Weights of a small GPT-style language model, trained from scratch on English Wikipedia: vocabulary 1024.
Each number is 500 + 25 x the weight over the matrix's rms, rounded and kept within 0 to 999. Layers, rows and columns count from 0. Numbers have three digits each.

# layer 11 MLP down, 192x256, rms 0.171, rows 126-191, columns 0-63
505496512508557470537513516525456494527446491493526477504501455535511494486488487522531480447527489496533528477508477483519533510537512481508448496539522539492492493511515488524514468466496527
505472491495522497495470492529466516502506481526481473503537496514511473482477450488514535478523484441513465492480505495505526532524513523534506492521476464510488490518510508511519490484438518
478545513538466526522494528545513492515475511453504492474502493504503530502537513505517512491476495502489500480510483509543527489494455483503512517466493513557500523537505459513551511561506517
471477476520521508503527526480498475491508506531482494509501490499513479477524518478506458512500490477510503504496476459506488483510511443480528470504565474530503473525441453504524500497493466
483507471522508481536528552512491514514518494493461478497485502519531520515461488542494505500515484478553545514499480489513529466535498527505494526501535459526469505477498525520459431477504460
481482463495516507474460505535523541531534440460508532504578517506514515466462454481483512514535517482507459517509482522515471520498522508518446531478477507488463511487476499446464514507560564
469527504484485472531468492500484484490515518532499485487490513539450493458497487505459526495558503466488521511538510541468489489487505504523504532548497452514534523482505490517502470490491514
493487506509465494478485507463495455503499526503511478486463489511485515483471492513503518520532531521451497512491563511491506497492439503520513492461487516476458502502523525513526492509471490
514505486491512465504481506521525484489530509460542436512525498521482509546518440488511515454490528518521510515494464499535537435512447519458529486535510532451528504487497535447487525510498521
542466510511503503501532496469464546497443523521486466535474487491479518504481481467516491505483491484515484492465492527513563516499520502491494498505476482506508517474572482532490500515524506
496513486475533480505482503480506510508510500502470461497460511493470517497537484493509519507481478489501498478520523492514512434502485498458447497477504467483505533485510482508481477512536484
503485501551453488509513488517518511517504489524480483489524494550508513434478505503522482491474487472486477503551490494474493521506483495497500490504476479478488476464513454485457508500510521
487534468488537523506470488516509477478501505464462503447486499460489484508528487495546518434512479479473543516479510511487524513494518497502514465522531496503453490532480489475493534451459557
490488510504486528505485534463499495489509518455483518533538526482479548508471527505508480474509444474480455474495482509507497483502470492508525478532476526536513488490490499475522495484522543
499480540506461467492533461524494543466479502525499486488475475470530514532499509512506493498495498519513482494565530559508458470509484477569502454474474499496507477464503505503514511510495467
471464537493525468522475469440475470489534517502504506481560511454522497540531520487517525490479495460498501471489533472496482530471497464495512520475503490490483507477506543509489489531456522
473508484497536510474517491496475531472539510489476519525532463529519480530520554571532477478478479483493530511505496484529445504467505546496444481535508508476479473509504492498457501508505523
512511469517510495507550487499449532516485487501474533477484487526457490478503533468507449490476519522507476461512480475489523484495493539484516539518472516522552525505499513529473515482530514
477528521523542523502509510478458525468499468494472515468499472490488512505479508484521520489478473497512537453433498487487536490494477524494516506506493497496496529546522498515484511496508512
521504490457520512509507525499521516473510519496481486507485507502499494482500497529530471493524555482472542549506551523496515501453505484515550500521537493468492529551489493507508479489474522
432458510461511517401518497506536490503499506478517522499467507465534505498463500512486570510545499546543489494505514498499472514459520494505516512470536506466529468493532504455485494522509493
476465518526495516469492506510484496483499481499490506484542535523524493497485499456521484486515508526509492510505478479501505524445533511478477463549467493480493482507508499528487471510514538
526471489470495507520501488475501493495488453504491451468530569492507514509502518529515495510493506534513505532475495517514493483539540534423484509508456495511535482509543491501518515522452518
512490525494519495511484525520494496491478512517460548543497516502532489496454478529522483509507501507489491569521505523534490517488505482536509513509509526514510445551553481559504545529475496
474508491469494505491523454500499533505502520437499455507479490484481489543499485511489533518471505538482492473530545492550450457514479460507493479499479499511534452531517479521510523489549505
497483509457481535494480501489547560475537525513476488478537516498498507514519519471502521536560499444508492531540522518495518518465487495543496485521527474467523475491479520500521498502513478
435497473492523489531507474514496495485493513538487534493493531525529559489469513485505475493483515523523471494496543504518529534525523518529476564494497516489513513508503533520463528524483517
460483488559496494483518488485464518502491490555493466490493510511525488472445437531508536455527482517491505480526546439509446542506490438532506500563530482493446512474498491446468507492523505
491459476485484501508474504515521503493467520462515510499513490491472564490473499551485434531484515508498513499489504555510504539480527480539525492501499513524531528498513494534493543516544536
496513515539518488486575458487497530487473513474505471468508464484464466504495502540503504502511487487527488513466484486483487488499529518507509503485503516502510502522480489512489514538558491
487515517522458517476488468512481483476481475497509509499518490516483504523508503487499530524467517486495523506489500508479482522477520467456495498507538546476515500518494481496523516482530493
510466531489455521453544482474455520513461480504477516485491466514519539484497529511436493514464536496496501481519471524495480488497516497504533516479475514481507487543446522494496496540465532
484519496502499473490470475528478513516492506490521490514541478489492522484505473490525504480511497520528489493492513484499519511542475495484542498516534499518528521504537497509492524470502530
494499498535495515519513452514499475534481523500458533531512535467482501514462500469497514513492485514490482530534515467485479474516493471502521512493474481533557485497544521486512540519482516
437496488506497474505484487523496527497536476507487499529509527534515494530492502535474482492474503517473447517527510526476477483501535501488524543461554493517529531493494507500529484508488521
506534518481501472500514556503447506476484503529483493493475478495522472544480521509508447507498567476489516486501496504541500479512530497478536560529477502500502494542536489516472489486531440
513512487499481479542492490498526505543494515484508508522499456515463549468514472527488552508526545454514547532526517520501526476499497484504447470521521513511486507528515493499489472502491514
500494525507460486509467417528474504513472494516528507517479471503566494475490488529501472503503523482489458474471518503525527538479501470506522522489539495469483496482500496477499465470487474
516543495502478496514522502517522472520528489483485443480489491534515526516503507503515482518474528466506486490539524514510459487524552492499468511494533452439488483487504482540530515483485498
496532527526504490517495465472503525492543480520480461528468453504495518478492507525479532501530516472535469466475533483508486514481459459541540484491487541498508472518557490481508502482535510
508483480512465498500546486456466524499534466468523504495498487525474479510516526496463506482468481505526487510523465530537474500510478461489512490481533509537505475496512523482511482499472508
491524525510496530502532456484537531506464502497480464493494506511517562481535491529510499495494511522481471512501535560533470535473526487486490504535503494445468488484540501511557457508493512
511541519487491497475500500500514479503520491496519451484545539460485479516525518477491467542498500479513503538536476503470542531505504474471459469472495543500501524498489494512502486531531488
513523461492549450494537478516468560491472457501496511513512529526471468524510459483524499578533537497520518537510465489482523484445486490514525492503520454512537512512500520522490470503509534
524498476495469515472465522477502540526508547512491497508549510482531492561519497544513466497482501470497463489501492529479490510508469495468511516519502488525541537523500538472496523545479518
499452497480501480507488537465569522455536500495514472504488484484504508462518527489497505496529494512523464492451524521502496485550482551478487498503501477534485502483467469447569513517466489
476515505532515487488455493466507488524479489485528513514534502540502454512519503521515484528498460442502522480457495515516479560477465470491524499453530505508517507492524510466536514508481477
484500492527543565518464515496491493502477492524518497526528510458506490513498489481543453508498524494569528516488492468479500466527470527534493507467453461490493510482488481550500547531485471
521524497493502550487500540496465493506543494509515462518480510508485494517478544491514505498520525547458507515513492485519523494532529449515512497493478514506500555469479469505476530482529526
525511481477495472504463512511483482499475538475501516475537507513474462521470543503524518488535512513492511476555449483463507475488539517527531500484536502539521499526489471481502525525481496
509545504511506490493502495512473527496486541480479493467529487490503515486485449492530456513522492500501534516542480485555532496483526454471498556510496504502496464521467520481495511524511495
475469495499498485474472493503495513525463470549527515468506536523495487501531458513504529518494546518531493474500508534501473528505502489528487477571492504529518518455516523471499474527492486
500513483472453519524516496460496496501496538468508468486479491517505466458474494451477500461490512558466504477471537467536455465453496482518456464498501451484513504509500525467461513481464514
505488496522530476461537502487485508463522480503519510494472472487488488550480453500506461502462465489489492425544507490511525518499470489525538535468503517506498536499510464553462535505542549
489509491520499529504514496516495517527533519504478463514482476557530487523466517523514501483518476494501544467524481522548493482509507520507563525514506451497504499513453505511486468491517493
475498511526495518497522541500515502509506475513478475493507493508500500491571556512514517531530492461487516523485494499509493525483471524436461514486478455532481489452493490527473505480525495
512511458483532462507487474509496500471450491516489482499477546517486502490482477528459531524505481544533452485496491523512509459479438502533499504498480501508548482496484512507536505500517506
484520495526529532491525456480505496509515495518499470498477507458478489494531516538531480503492450492530523445544515564469491486502496512511493500487487515524495488511506481489491461538515517
475521496490515542485501496518480505482500479482505497550497493494525509467543499534509553487484522490504496514516490506494524504495476557563478470483474475494491506529491509432496491472529489
518498426464561485496494505467462541465543525493534492502533513480501521506551540503477507507537491477536522482471458476484485513493498504515521486513452487476521543502500475505506527483506499
504495531442505546504516516521494518476516499496477525460512489553479511508480526496483492531501495492490476501485478478510542503555504457478514529527544518465490489517532469497502478488522509
482472516540535513459497509434510513455508476494491477480493500489527509532487521447495475495504523506478494481548508494489522509505511515489491541484517458482506512540476473485520481471488507
504530493482531445530505490453477484499522466475508448515525546469476497507475490502567472500506496477500475482500531545479492546516508471505493492486494494480495489521544522544528500502486490
529512527504542467466507536508528502484509488487508488470507467511455510494482532530506511471522518536431472520499512488502494509529495523536488490477476515449498477508519507519512513519472498
511483549528490515522482487520462469517456501498461536448522499505479513528459466494525530471514506537487514527478514446489526485506487528488505554495552465476517471486483516479526464544485485
520522476508499498540507503493475490494504509468477485491477535474481487502540513487497498491473468480488513505535521512501487503508497491522511505516540489518517554479472506499504512482496509